Weights of a small GPT-style language model, trained from scratch on English Wikipedia.
Architecture: LayerNorm before each block, learned positions, biases, tied embeddings.
Training: a variant of Muon for these matrices, 6992 steps.
Each number is 200 + 20 x the weight over the matrix's rms, rounded and kept within 0 to 999. Layers, rows and columns count from 0.

# layer 10 MLP up, 640x160, rms 0.229, rows 185-271, columns 0-39
197,187,224,232,197,206,147,211,201,215,159,204,231,212,160,192,204,180,145,204,207,194,218,208,209,207,173,189,183,221,222,176,199,186,194,200,198,233,200,186
206,210,192,203,166,192,191,173,196,187,234,183,213,237,223,164,196,189,186,221,185,233,206,212,196,210,194,201,217,222,194,210,216,201,187,232,210,181,159,188
187,150,184,210,172,185,174,215,220,152,229,207,186,203,235,214,190,219,185,228,217,207,175,189,231,226,154,191,189,187,211,197,195,205,196,205,186,220,215,187
173,151,200,200,199,224,175,205,208,185,232,225,205,193,208,195,210,201,209,227,206,223,184,171,226,245,197,134,216,175,166,183,174,194,201,225,238,202,217,184
195,208,195,226,182,219,198,201,222,186,185,223,157,161,197,209,194,199,198,188,180,200,199,264,226,185,182,191,216,168,183,177,217,166,166,164,189,226,177,205
202,186,180,210,187,212,211,220,179,218,172,227,179,240,206,202,200,185,218,214,233,178,195,205,198,241,185,208,190,216,224,203,208,167,213,168,228,181,149,230
196,196,204,217,202,243,186,201,213,171,205,209,173,181,214,204,211,163,238,205,182,176,223,162,195,224,214,178,173,217,220,185,228,201,221,172,178,208,164,183
190,190,202,201,201,205,219,184,193,182,159,213,183,217,168,194,218,228,202,193,218,221,206,196,216,189,213,218,176,192,185,223,182,190,202,181,177,203,196,208
189,212,189,164,185,180,230,240,156,215,188,222,174,153,184,194,207,191,186,199,240,211,203,205,253,214,222,188,187,235,183,173,199,224,185,199,222,203,191,191
180,208,217,211,215,212,189,186,189,169,217,166,190,166,203,200,182,223,170,186,211,236,199,206,197,207,208,216,188,215,220,189,214,186,179,210,208,192,197,207
172,200,237,207,193,224,179,154,222,171,222,173,246,216,212,199,201,197,166,203,237,217,167,181,176,216,237,190,192,222,186,200,205,191,207,203,207,204,210,177
199,188,212,194,194,223,200,212,232,170,177,166,185,188,212,189,193,180,189,209,192,196,203,207,212,183,227,194,205,211,200,200,166,187,157,190,203,189,217,212
177,179,182,209,217,189,205,176,187,197,213,191,231,211,210,177,183,221,165,187,208,217,158,221,209,206,197,244,204,226,188,210,218,170,183,156,206,190,214,215
188,193,172,178,178,219,169,222,244,194,215,229,203,211,253,193,222,202,189,142,190,189,184,228,197,217,177,202,186,203,196,211,212,186,241,155,211,199,174,222
208,228,188,198,185,211,209,176,199,170,207,199,196,210,191,202,180,199,192,168,184,229,171,185,193,178,162,190,193,242,195,206,169,221,181,193,181,223,207,197
200,174,199,183,211,223,183,200,214,204,225,196,196,199,206,198,172,229,218,207,185,224,225,196,195,220,191,197,230,164,186,217,197,192,204,204,265,199,202,199
187,204,208,207,212,186,208,204,205,218,194,188,208,187,198,213,221,190,172,228,164,245,186,204,205,180,158,212,166,206,205,184,210,185,202,239,187,211,200,185
193,199,213,228,227,157,205,232,230,166,211,200,199,184,208,213,221,186,223,182,201,232,170,223,203,198,183,192,210,190,208,216,203,180,194,196,195,202,199,195
197,165,179,189,200,214,153,184,189,205,220,214,258,188,180,202,215,182,154,221,181,210,222,187,206,204,199,185,230,217,239,219,191,213,177,201,229,215,183,198
192,184,199,177,171,222,210,192,195,185,201,207,190,209,185,182,207,245,198,210,187,213,208,196,205,218,209,212,195,196,222,212,197,172,205,200,198,189,191,208
178,184,158,221,206,187,196,201,223,204,194,181,211,229,251,188,201,193,200,202,191,215,192,210,213,191,203,184,220,190,191,178,178,207,198,225,194,242,187,182
207,196,159,198,210,202,181,225,169,214,185,205,215,215,140,225,188,209,188,228,226,207,211,219,187,216,197,180,179,217,206,198,195,192,234,225,250,194,186,189
200,216,185,193,187,221,187,218,201,222,224,186,224,236,182,190,168,210,222,204,195,186,203,156,180,200,248,226,195,244,188,226,192,171,249,191,217,222,236,217
207,229,191,190,167,195,211,182,236,220,212,171,229,181,173,185,206,248,219,171,243,199,215,225,212,219,214,194,183,185,207,180,215,214,230,212,202,191,177,190
159,209,200,222,191,198,216,190,212,181,189,207,207,209,212,239,213,176,205,227,176,208,246,155,203,234,237,200,194,185,221,207,188,168,225,222,160,171,176,180
184,211,196,190,182,232,202,189,216,200,164,200,205,206,201,182,251,196,160,196,167,179,205,200,225,232,200,188,184,226,209,203,198,179,208,213,211,180,188,175
222,207,190,197,176,229,231,193,205,213,168,184,193,181,163,211,200,199,182,217,211,175,227,192,218,213,222,188,193,177,210,218,201,217,210,172,159,251,179,184
239,210,184,200,200,196,177,177,205,211,215,234,206,223,195,230,200,196,225,224,202,241,205,200,195,204,202,176,210,237,205,230,219,170,214,180,198,189,176,213
192,193,186,228,203,213,189,236,201,195,192,209,201,226,172,232,198,195,181,202,187,208,202,183,212,220,201,191,211,207,208,253,186,161,188,169,215,209,233,215
184,213,228,181,212,217,203,192,200,197,179,232,200,195,215,182,203,194,220,220,208,225,223,203,180,191,223,208,207,210,172,193,241,206,224,188,237,198,222,217
193,181,201,205,167,190,220,237,205,162,204,240,225,220,213,163,192,199,197,242,190,227,168,205,177,192,193,177,198,202,213,220,198,160,199,181,180,225,215,178
206,174,219,239,192,188,207,183,206,186,183,188,201,210,203,175,209,162,226,168,209,153,190,211,224,193,189,169,210,189,191,190,190,216,226,208,201,219,164,191
148,171,198,191,212,154,213,196,186,203,172,174,198,185,158,221,177,231,192,207,259,203,189,218,204,215,185,180,193,206,223,167,166,194,175,214,188,216,212,185
195,158,160,212,201,195,181,179,208,232,207,187,188,176,178,164,207,217,206,197,200,225,230,224,190,172,208,190,200,208,210,190,175,195,191,158,169,164,199,229
204,146,199,199,210,202,205,210,187,196,228,219,180,173,196,200,192,219,214,194,204,180,212,183,189,226,200,214,236,198,217,202,181,205,228,194,217,200,206,211
195,198,191,213,211,200,192,176,203,197,182,170,204,229,192,185,169,243,193,195,193,197,198,148,184,187,196,188,195,188,218,215,176,213,220,182,230,211,178,206
216,193,199,188,204,175,180,198,209,198,167,194,186,200,191,207,238,157,207,233,214,185,172,196,185,197,201,166,167,209,213,196,174,171,212,240,212,214,208,197
203,180,199,176,175,184,205,168,187,186,172,228,209,213,224,176,197,229,214,179,213,216,177,214,190,190,188,186,194,168,165,198,189,244,198,179,191,175,176,191
201,211,215,188,223,224,205,207,202,226,155,169,228,196,205,164,209,235,265,190,226,244,203,212,210,167,203,175,204,207,164,217,209,218,238,239,196,208,193,169
202,195,196,210,230,220,226,198,153,194,177,181,164,189,196,197,222,209,206,194,191,195,178,199,212,198,201,206,204,161,216,215,171,187,217,219,187,214,211,186
189,208,203,213,199,194,207,221,202,183,151,175,224,176,179,201,176,172,206,226,217,172,236,219,185,193,198,186,200,194,204,164,222,227,189,190,211,214,221,217
227,207,178,231,210,200,203,171,198,212,214,170,194,191,168,228,191,188,193,214,206,217,218,185,170,252,192,184,180,202,213,219,183,176,207,213,188,211,187,158
186,213,166,205,211,193,179,190,198,176,196,191,265,221,213,181,182,195,202,189,189,168,188,229,197,181,218,165,207,215,248,215,211,203,225,192,201,247,195,201
219,216,185,193,203,226,190,176,181,191,209,216,181,171,163,171,169,242,195,203,209,230,210,162,217,218,193,221,170,165,207,169,195,223,199,192,211,214,187,205
213,164,180,179,157,205,182,196,166,214,207,239,202,237,183,200,204,200,234,208,167,210,206,219,200,202,195,203,195,236,203,188,189,186,205,181,206,227,185,190
213,247,178,204,196,199,206,197,208,202,172,197,178,178,203,198,220,213,238,170,207,186,215,227,192,191,187,199,191,214,194,168,252,253,197,195,244,196,217,211
175,224,214,136,200,141,179,152,225,219,166,175,221,182,173,215,241,189,185,193,214,186,194,183,215,176,222,202,190,196,192,207,214,194,226,206,192,201,193,239
209,196,191,171,201,209,182,191,180,205,200,170,159,187,202,200,165,215,190,205,231,193,201,171,181,211,186,233,197,221,182,212,247,206,204,183,190,219,213,181
210,204,207,194,203,202,227,188,223,167,219,212,209,184,221,241,215,181,195,196,152,197,201,220,215,210,198,199,212,198,161,219,177,184,192,197,180,244,184,220
208,211,190,203,217,210,185,202,200,185,167,183,202,188,219,187,203,198,218,202,194,204,186,208,177,192,278,223,203,230,201,204,170,203,210,203,221,180,149,198
205,204,227,193,193,232,194,193,182,178,190,194,211,218,158,216,196,214,252,213,193,191,186,196,211,174,221,189,192,230,197,169,172,191,183,200,163,220,211,188
218,190,147,192,197,177,219,183,207,209,221,207,204,199,204,187,219,166,161,205,202,228,232,193,215,220,221,253,183,191,206,201,187,214,220,162,192,213,188,179
218,187,197,183,212,214,224,188,171,178,236,217,212,216,185,202,181,179,196,233,210,197,190,227,163,184,204,172,169,197,215,252,196,198,211,183,209,228,184,178
185,194,198,199,184,213,228,195,219,204,196,194,183,191,229,190,211,214,201,172,175,231,191,195,205,196,196,188,189,219,193,212,186,217,172,161,186,214,202,196
149,183,175,202,195,154,200,191,198,188,205,175,197,205,222,168,216,204,213,185,192,217,222,201,164,222,237,218,212,177,178,194,189,217,181,199,249,206,206,158
221,206,196,176,209,184,152,219,193,192,197,168,214,184,215,215,215,188,176,225,184,182,182,184,191,193,208,170,192,212,201,192,209,206,207,194,232,199,181,218
206,221,197,199,191,207,224,204,180,217,258,184,209,175,222,203,171,164,198,200,216,229,164,191,218,229,186,194,186,230,197,213,174,229,201,197,190,203,211,188
179,169,171,247,191,239,207,204,192,207,193,195,200,208,179,197,219,187,228,228,186,214,249,184,183,181,221,159,183,227,184,207,188,206,222,211,187,248,199,198
189,212,198,189,210,175,183,188,216,177,189,203,209,224,227,194,204,192,218,188,158,213,200,203,198,200,225,230,174,210,204,176,240,203,165,207,220,231,182,180
241,216,202,214,224,197,210,198,208,197,185,191,183,265,180,191,214,219,188,204,199,207,198,234,189,210,208,183,174,243,231,205,176,170,175,212,183,196,159,167
191,227,180,206,201,169,156,201,187,185,161,190,184,247,246,185,207,204,200,188,186,247,177,200,188,220,238,183,222,170,192,172,216,183,210,215,215,215,188,200
205,220,202,198,209,204,220,178,187,189,175,205,197,190,188,209,230,184,182,186,203,189,219,182,191,177,180,247,219,198,196,197,165,237,213,172,177,253,172,192
192,212,197,185,224,181,206,203,193,187,171,229,221,229,206,167,213,176,203,183,177,211,207,188,209,253,218,203,192,187,206,185,190,175,183,205,167,221,200,202
169,163,210,158,202,223,188,188,210,224,187,212,214,221,211,242,221,219,208,222,181,170,212,207,176,217,190,189,181,203,214,199,201,199,166,215,219,228,219,187
217,182,212,208,211,192,186,201,193,183,198,220,186,211,203,217,183,209,191,181,188,189,182,197,215,187,194,191,228,189,209,159,203,192,188,227,201,209,183,189
202,192,198,248,163,229,180,186,212,195,219,223,181,254,256,177,175,208,201,181,197,203,202,190,207,207,196,201,213,233,203,247,165,195,180,190,217,192,214,170
186,223,209,218,186,222,216,222,230,231,207,235,222,171,181,166,184,201,192,196,203,201,187,183,205,204,218,197,173,209,180,165,187,203,215,203,218,190,193,200
209,195,170,181,195,236,189,168,213,187,216,209,191,172,183,209,192,207,220,193,223,224,188,234,225,193,199,195,201,220,231,195,210,216,203,228,175,215,179,176
214,186,206,199,220,202,216,224,189,208,194,245,202,209,220,201,208,205,170,189,159,171,200,174,209,235,187,181,215,217,226,202,214,213,184,175,217,181,187,228
189,165,175,192,196,152,214,197,215,191,223,204,202,181,201,189,174,204,205,214,189,239,213,229,177,207,188,169,212,200,203,192,198,229,185,204,208,229,205,236
191,178,234,187,199,203,183,174,189,210,189,176,215,196,179,198,208,209,219,193,209,176,214,173,203,210,223,206,202,248,209,163,176,204,204,220,218,234,185,214
219,192,179,190,186,181,206,226,206,183,197,169,160,226,207,179,199,183,200,205,171,189,202,214,177,219,205,215,192,174,201,189,196,201,196,222,215,209,199,189
188,168,211,207,214,189,188,207,189,221,200,197,242,183,206,220,196,184,220,208,151,200,223,169,212,214,216,189,183,170,203,211,160,189,205,202,216,228,177,232
204,181,191,182,214,230,213,230,223,195,236,176,206,175,214,197,206,161,203,202,211,212,211,170,148,205,211,230,214,227,212,185,208,212,207,220,196,178,201,220
226,198,226,197,196,198,212,202,187,189,201,221,124,205,181,203,206,202,217,207,207,222,193,192,188,177,192,206,205,221,184,196,206,204,212,200,213,179,209,184
172,199,222,200,191,215,186,169,195,193,187,176,180,210,204,207,202,215,198,184,202,212,219,177,207,192,166,187,185,222,165,215,205,234,206,217,187,210,207,183
197,212,200,235,236,177,194,173,195,201,221,173,185,224,181,200,193,167,216,213,169,186,192,197,173,203,179,172,190,208,212,202,183,188,246,218,180,224,204,206
183,182,213,226,179,155,190,194,166,214,192,194,216,179,229,159,180,181,198,202,186,181,214,143,194,202,194,216,229,173,192,202,195,189,216,190,227,199,215,205
232,218,204,201,252,170,221,195,185,207,209,185,150,206,200,192,172,195,208,224,174,233,207,207,147,212,178,210,181,152,200,225,247,196,207,190,213,182,165,163
267,200,198,208,215,188,189,180,187,177,184,200,235,250,204,207,193,219,217,206,192,215,176,197,205,181,193,218,202,207,199,177,200,204,209,207,170,206,219,193
199,180,207,217,198,156,197,238,198,137,201,200,191,191,213,205,214,174,228,223,194,209,232,206,172,214,177,179,180,193,190,188,160,227,222,212,223,166,226,180
215,206,177,222,197,217,223,213,214,197,192,200,174,160,190,212,209,211,216,203,178,239,205,195,187,239,195,210,183,188,195,220,211,168,228,185,217,177,203,196
198,225,178,212,177,164,198,196,173,193,181,168,207,200,210,207,180,228,205,207,204,202,234,275,174,173,186,210,199,216,210,185,218,181,198,203,212,192,215,201
198,186,176,198,196,162,201,215,197,219,205,207,195,207,220,188,210,229,174,195,202,158,169,205,190,216,188,202,243,188,185,183,185,208,208,222,192,198,192,218
206,186,157,215,189,180,202,189,193,195,233,197,188,175,203,166,195,219,188,182,189,179,211,229,163,186,186,210,188,211,166,193,219,196,204,219,203,224,214,194
216,193,196,214,223,202,211,173,224,183,204,188,138,195,200,183,191,178,180,221,192,221,210,191,227,194,202,178,218,189,212,199,204,207,212,228,203,204,223,192
197,183,217,191,176,211,219,201,145,223,197,198,214,189,198,179,173,181,158,216,223,209,220,171,209,191,193,196,244,207,187,205,221,191,216,201,230,203,218,187
# layer 10 MLP down (transposed), 640x160, rms 0.12, rows 185-270, columns 0-39
181,201,176,194,197,170,171,228,206,204,228,205,167,223,164,246,214,234,223,178,202,158,209,206,153,204,216,215,218,166,226,197,197,217,166,173,196,181,193,217
205,170,222,162,210,205,200,202,136,203,177,209,218,205,194,165,210,237,210,145,206,208,220,196,232,189,149,234,227,209,260,206,194,179,200,204,204,211,214,217
248,209,174,208,176,209,207,181,195,205,176,179,185,204,179,192,128,221,192,202,200,141,203,197,191,206,175,235,219,208,184,204,199,231,216,214,187,205,241,235
208,202,162,172,214,237,213,194,167,218,217,190,192,212,210,205,157,207,155,201,194,219,163,230,208,205,230,191,222,215,204,203,187,209,190,229,240,221,218,207
204,243,199,208,201,149,216,158,210,192,244,201,190,223,221,203,229,254,225,171,200,211,216,218,181,177,213,202,166,202,190,224,204,172,144,171,211,170,209,198
196,182,206,199,153,210,212,203,172,210,192,162,207,207,203,212,193,196,188,205,214,193,155,166,209,196,165,193,219,189,221,198,216,214,213,225,245,211,198,210
195,183,227,254,201,216,197,248,214,210,176,226,208,173,200,180,227,230,158,190,209,198,196,181,207,208,204,203,189,176,229,203,223,191,226,140,213,176,164,167
189,196,227,180,215,198,177,232,205,238,220,210,215,231,184,216,191,204,230,209,205,194,200,186,233,189,198,209,194,175,190,181,198,183,174,189,186,195,221,193
210,233,164,204,220,182,189,165,237,191,198,209,194,209,210,218,202,250,202,166,162,201,266,183,206,163,218,137,219,205,184,239,192,197,191,229,186,213,213,211
234,228,192,216,189,200,214,183,203,172,219,230,214,222,193,183,175,220,190,192,215,199,167,183,186,186,222,217,182,209,210,210,200,203,195,176,207,227,182,212
225,179,181,214,196,215,225,172,211,188,219,189,215,168,226,221,188,188,217,170,189,203,211,233,183,220,181,176,230,186,219,208,193,224,169,193,203,214,199,191
214,240,197,209,179,176,199,189,163,201,194,180,196,187,199,192,194,183,193,207,206,184,200,208,198,207,203,216,199,196,174,210,209,191,193,196,186,206,197,194
174,209,214,189,189,203,201,171,202,205,196,270,219,200,218,193,189,190,200,205,225,210,197,205,176,202,193,195,213,191,179,184,197,212,185,201,220,238,181,164
167,208,191,191,229,188,193,236,221,171,196,227,185,200,178,193,201,231,220,170,192,212,177,192,212,177,231,223,229,224,203,173,191,206,234,163,236,200,223,242
225,189,270,201,181,198,197,193,194,202,216,199,199,195,187,205,188,207,207,201,222,168,209,198,170,206,186,174,207,200,232,205,264,172,178,187,198,187,187,177
231,197,193,214,212,180,185,216,196,178,203,191,197,218,180,188,209,203,214,200,208,188,172,188,208,192,190,242,177,192,156,192,219,206,233,189,183,181,209,197
181,198,183,214,200,210,236,197,231,215,216,169,167,201,232,214,176,198,168,152,255,207,210,190,200,194,219,185,191,200,198,180,191,174,159,185,193,206,218,241
204,207,220,184,191,196,221,201,226,172,191,215,190,188,184,220,200,219,212,163,195,188,196,196,218,186,171,200,240,177,212,201,187,180,207,207,205,184,209,188
169,269,194,205,205,217,205,177,203,194,211,186,210,206,205,214,222,212,180,194,189,206,221,158,154,207,257,170,199,182,212,199,225,182,217,186,202,194,202,188
218,204,189,206,216,196,197,174,182,190,206,221,248,188,183,216,189,187,201,217,194,232,186,206,206,226,182,170,201,199,209,184,203,177,201,199,223,177,196,197
214,227,190,245,214,227,192,202,234,183,195,207,196,162,203,197,185,199,198,197,199,218,202,205,203,191,204,196,173,184,176,212,210,182,199,195,223,188,190,177
198,164,192,196,216,148,179,225,187,213,221,215,172,225,222,195,185,205,215,217,241,199,218,189,223,229,203,213,196,154,228,216,194,176,186,181,176,205,230,242
228,206,223,222,189,210,164,197,195,202,207,196,208,210,210,172,178,212,235,216,182,204,182,208,162,218,191,213,215,227,206,235,182,204,215,233,244,187,193,198
215,171,224,184,199,170,211,218,217,225,186,224,187,188,202,218,225,190,226,193,195,212,210,210,194,165,186,232,160,187,206,203,205,194,209,232,203,234,199,174
211,236,211,216,189,213,165,204,173,221,213,198,203,224,199,215,225,219,216,182,156,191,228,207,183,188,225,192,198,195,179,215,209,174,227,167,210,183,213,216
211,186,210,229,204,204,174,251,220,204,190,209,210,217,191,191,200,222,213,208,187,208,185,206,211,184,174,219,206,192,198,212,198,194,205,197,203,202,194,169
263,211,184,218,221,159,185,180,171,196,169,165,172,172,222,212,206,179,195,203,162,158,218,187,203,209,211,190,199,224,258,219,207,219,161,202,182,162,212,204
201,199,212,192,232,192,229,223,187,198,215,188,219,175,202,179,176,166,209,204,223,219,151,187,177,177,184,207,184,191,215,184,193,224,186,224,184,198,225,211
216,195,182,238,195,214,231,191,191,231,226,208,210,214,179,180,188,180,200,200,195,155,179,182,188,188,197,210,183,202,193,166,204,211,235,184,205,214,245,223
206,196,212,224,216,194,174,205,173,237,207,173,206,229,200,207,186,227,202,201,198,189,211,189,201,215,223,205,170,171,233,204,169,226,217,199,225,182,185,193
174,198,197,221,205,164,164,197,240,220,182,199,206,232,216,189,180,202,235,185,205,198,181,200,178,241,182,199,185,186,225,236,176,196,194,209,189,166,175,207
201,181,183,210,179,170,141,217,190,183,185,195,182,162,174,211,160,198,227,213,176,200,223,190,217,178,178,173,203,144,234,195,222,220,200,189,197,192,202,197
201,211,202,236,209,186,201,164,213,211,219,220,198,212,211,213,174,194,197,206,192,201,236,219,202,170,191,183,203,201,219,192,204,226,218,193,180,220,244,142
216,185,194,193,196,189,195,177,204,206,196,196,190,182,208,206,227,233,194,202,174,162,208,203,219,203,181,230,210,248,182,188,240,188,215,214,174,201,188,193
182,206,231,194,224,203,229,217,219,205,185,192,164,231,203,207,197,174,219,229,178,180,188,204,201,194,163,208,206,219,224,229,184,236,198,219,223,221,197,223
197,172,192,184,190,169,189,204,164,229,215,207,208,171,225,193,215,184,222,182,236,192,219,228,187,193,220,204,218,219,147,238,216,180,189,197,198,210,200,182
193,215,208,226,189,181,193,203,177,159,215,208,201,196,195,188,211,212,217,190,221,212,211,191,192,224,184,201,215,183,215,205,202,191,192,166,199,219,196,200
203,206,230,228,224,232,214,242,197,210,178,233,201,187,212,212,205,229,164,219,202,156,207,180,194,177,207,188,183,192,182,246,195,213,227,183,198,214,188,210
205,230,202,189,216,168,231,183,229,176,207,195,201,184,175,216,175,215,203,231,243,226,216,209,229,168,194,200,210,184,244,188,141,191,214,208,198,164,187,200
168,179,179,218,187,200,209,178,169,177,187,200,187,206,190,191,167,204,218,198,204,191,214,231,218,203,222,168,196,177,192,224,222,194,200,227,225,221,208,196
197,186,165,184,188,184,183,226,224,177,223,175,202,198,247,223,226,205,186,199,210,209,211,226,203,223,172,232,160,205,204,213,203,201,210,219,186,240,206,176
208,197,197,207,201,207,231,210,207,217,196,239,165,194,176,206,192,189,201,194,195,184,174,220,216,203,215,204,180,173,195,198,210,224,203,164,213,211,211,202
187,183,173,184,216,208,208,208,200,210,235,188,142,244,210,245,222,165,208,196,211,191,210,183,168,192,224,174,219,163,198,196,205,192,188,167,188,167,207,188
191,221,213,200,214,213,209,221,205,219,209,184,172,205,194,199,206,160,159,196,229,198,178,215,131,202,209,191,217,205,203,238,170,238,202,209,198,173,203,179
176,181,205,168,187,203,219,181,189,170,214,227,234,195,227,153,180,218,201,198,211,190,185,197,241,211,196,232,237,216,197,198,196,200,162,194,194,206,215,192
191,219,203,181,162,197,163,168,200,214,195,208,209,188,157,212,169,163,196,222,182,186,193,196,230,201,220,205,209,204,220,159,177,238,217,211,237,194,172,170
176,209,218,197,175,219,208,230,182,204,200,169,235,222,198,247,162,221,241,184,189,172,177,232,198,199,139,181,171,222,211,192,185,227,180,212,201,219,202,156
180,203,210,159,190,177,176,193,228,191,170,199,185,234,190,215,174,157,175,222,205,208,188,219,214,175,238,200,187,215,200,217,246,183,224,165,207,183,185,200
159,172,214,247,188,205,217,182,184,253,198,187,171,192,181,208,192,185,233,221,205,202,186,208,170,186,194,184,205,200,209,193,218,182,190,206,242,225,213,212
199,184,167,207,170,206,206,215,204,190,207,253,207,175,208,178,168,223,170,200,189,188,199,210,199,228,170,205,217,182,180,179,180,208,208,245,213,205,199,185
186,210,189,188,221,184,199,198,188,206,202,230,201,173,210,216,173,205,182,195,191,185,195,205,228,208,171,201,163,179,216,179,188,190,205,215,204,178,216,217
197,250,197,196,216,199,233,181,226,177,199,195,212,205,221,214,158,227,191,182,202,181,200,197,211,190,191,180,189,175,201,200,184,209,209,200,221,244,219,238
198,154,197,210,172,205,184,189,193,200,194,202,187,207,216,187,213,175,169,193,221,191,194,236,175,199,214,165,227,184,154,205,225,212,192,206,219,206,210,201
212,194,205,188,200,222,184,193,187,209,159,204,214,227,201,228,180,224,199,188,212,186,183,196,201,203,171,211,188,207,201,207,219,219,184,203,214,153,191,228
247,209,143,206,199,192,182,218,213,208,200,183,184,205,192,220,201,169,202,179,190,173,242,194,202,188,207,172,231,211,189,228,173,216,235,156,186,196,166,218
199,192,215,215,157,188,172,182,205,202,197,156,198,169,183,228,235,192,208,218,196,214,225,193,207,190,193,230,211,190,202,191,194,184,174,220,197,230,209,164
209,199,197,202,218,221,188,203,189,231,194,182,224,226,215,160,191,196,214,244,202,213,214,218,151,207,210,181,214,200,237,211,223,182,231,207,176,227,188,211
153,201,226,209,216,186,234,234,196,216,192,203,188,191,199,193,192,182,198,184,198,241,198,223,208,189,186,222,182,242,190,218,190,200,203,198,185,191,212,203
197,201,202,230,187,190,218,222,186,204,230,215,227,206,176,212,181,189,205,190,196,182,199,220,190,165,195,195,202,204,192,203,188,203,198,189,210,218,191,177
202,188,213,185,228,207,194,249,215,217,182,193,170,246,186,178,195,184,189,238,169,177,175,234,144,219,195,205,187,208,198,183,189,226,190,214,219,200,183,220
206,183,174,192,194,231,193,232,219,223,185,231,214,177,189,167,214,228,212,209,181,175,183,167,192,170,200,167,215,170,193,235,184,212,206,193,208,216,209,201
223,192,215,199,151,231,193,167,162,180,216,233,208,196,230,199,201,182,169,205,237,226,216,162,213,219,208,191,200,168,222,198,213,205,194,187,207,246,183,207
189,215,212,193,197,180,194,168,204,204,180,194,188,195,199,183,187,219,178,173,176,228,167,234,202,188,217,180,216,205,205,203,185,186,162,194,222,197,204,208
206,180,180,177,196,216,193,198,205,185,204,194,235,206,180,165,189,202,189,238,211,201,209,213,224,195,174,223,185,205,204,183,194,238,174,209,202,222,195,204
210,190,213,207,171,205,189,180,214,213,200,190,200,227,169,204,194,202,194,231,183,207,208,171,186,221,188,202,195,181,208,192,204,217,203,194,204,223,184,171
222,230,246,188,200,183,234,173,206,184,205,211,187,258,210,197,250,197,237,163,196,195,178,217,158,174,160,193,190,191,223,256,219,193,161,229,177,201,204,187
201,254,179,182,169,191,220,199,204,198,214,205,156,182,226,181,182,196,173,183,191,194,186,182,227,213,200,218,224,156,231,196,187,236,206,208,190,223,239,205
205,172,194,188,182,209,197,190,191,155,199,199,192,204,205,196,187,200,209,227,214,197,201,218,138,193,208,168,207,204,202,222,185,215,192,185,204,189,190,198
217,191,216,225,180,211,164,199,159,223,223,186,203,208,200,183,194,204,188,211,217,206,166,181,185,167,199,202,175,215,188,221,189,211,198,197,242,204,203,181
150,203,175,170,201,216,203,210,227,222,199,182,183,207,167,227,213,207,203,173,217,198,163,225,208,172,217,182,194,169,192,237,204,217,218,250,185,195,188,171
180,198,200,175,227,186,218,205,198,195,191,206,192,159,191,215,195,210,202,211,227,214,211,198,192,212,173,211,220,182,179,211,209,194,211,231,143,211,192,208
195,218,192,189,203,209,205,197,234,211,209,195,181,177,193,207,183,219,191,208,181,185,214,214,185,198,192,193,209,207,223,192,187,238,206,188,235,205,198,215
205,181,212,202,205,194,175,202,198,194,225,173,209,158,230,173,190,236,188,195,209,188,191,220,197,214,178,204,206,225,231,203,189,219,173,200,193,222,215,189
198,212,166,241,215,192,177,189,205,171,171,186,210,230,192,193,182,200,193,186,207,198,176,209,212,174,203,184,220,195,164,219,182,243,212,195,177,169,208,230
208,198,210,200,195,215,182,200,190,173,218,164,179,193,208,194,171,221,205,219,166,184,213,226,192,247,188,193,209,187,210,194,194,199,228,195,238,191,213,180
207,220,212,205,162,221,216,223,206,220,188,192,233,219,213,221,224,209,199,192,180,206,190,221,242,225,211,183,199,186,208,213,174,180,195,187,237,209,205,223
181,216,198,168,209,188,215,220,197,213,216,180,189,224,174,228,182,206,211,209,204,215,221,198,191,182,219,196,197,169,212,197,202,178,219,224,167,215,208,200
183,208,196,234,210,196,194,211,239,225,192,195,177,252,149,177,181,190,221,209,217,205,196,182,221,188,223,201,200,175,224,199,186,186,190,190,182,192,181,212
210,197,166,189,176,177,162,206,214,206,187,187,202,219,188,190,165,200,214,197,204,198,193,209,204,174,190,167,190,235,197,215,173,186,169,206,213,208,199,194
193,200,170,213,183,197,226,240,194,214,193,204,176,175,176,199,213,173,203,171,216,202,195,202,207,214,205,181,206,213,221,190,201,193,220,194,213,191,188,207
195,195,191,226,212,202,181,204,232,198,191,201,204,213,157,197,225,174,189,221,187,216,204,182,205,238,226,201,172,231,184,191,206,189,197,196,158,204,183,206
214,216,235,189,198,220,206,174,200,182,223,254,239,178,214,179,182,167,156,219,240,156,215,197,193,202,193,187,215,237,209,198,179,203,204,227,188,235,201,215
223,215,192,171,188,180,179,220,198,219,189,193,201,174,196,215,195,239,211,206,144,217,220,166,198,186,209,200,189,177,181,169,187,200,190,180,201,177,188,221
216,200,220,215,203,202,187,184,197,172,220,197,244,224,167,244,244,204,190,199,207,211,169,184,204,199,221,182,197,171,223,220,209,180,166,209,216,204,208,182
182,161,237,203,191,226,219,206,192,199,213,193,207,226,194,221,202,191,182,207,182,210,195,216,189,210,190,171,192,206,180,187,188,218,209,236,170,197,217,224
172,210,223,172,238,227,205,186,173,205,173,197,195,211,176,201,176,224,216,190,186,211,178,232,168,190,206,184,220,206,182,227,175,175,218,195,218,186,213,191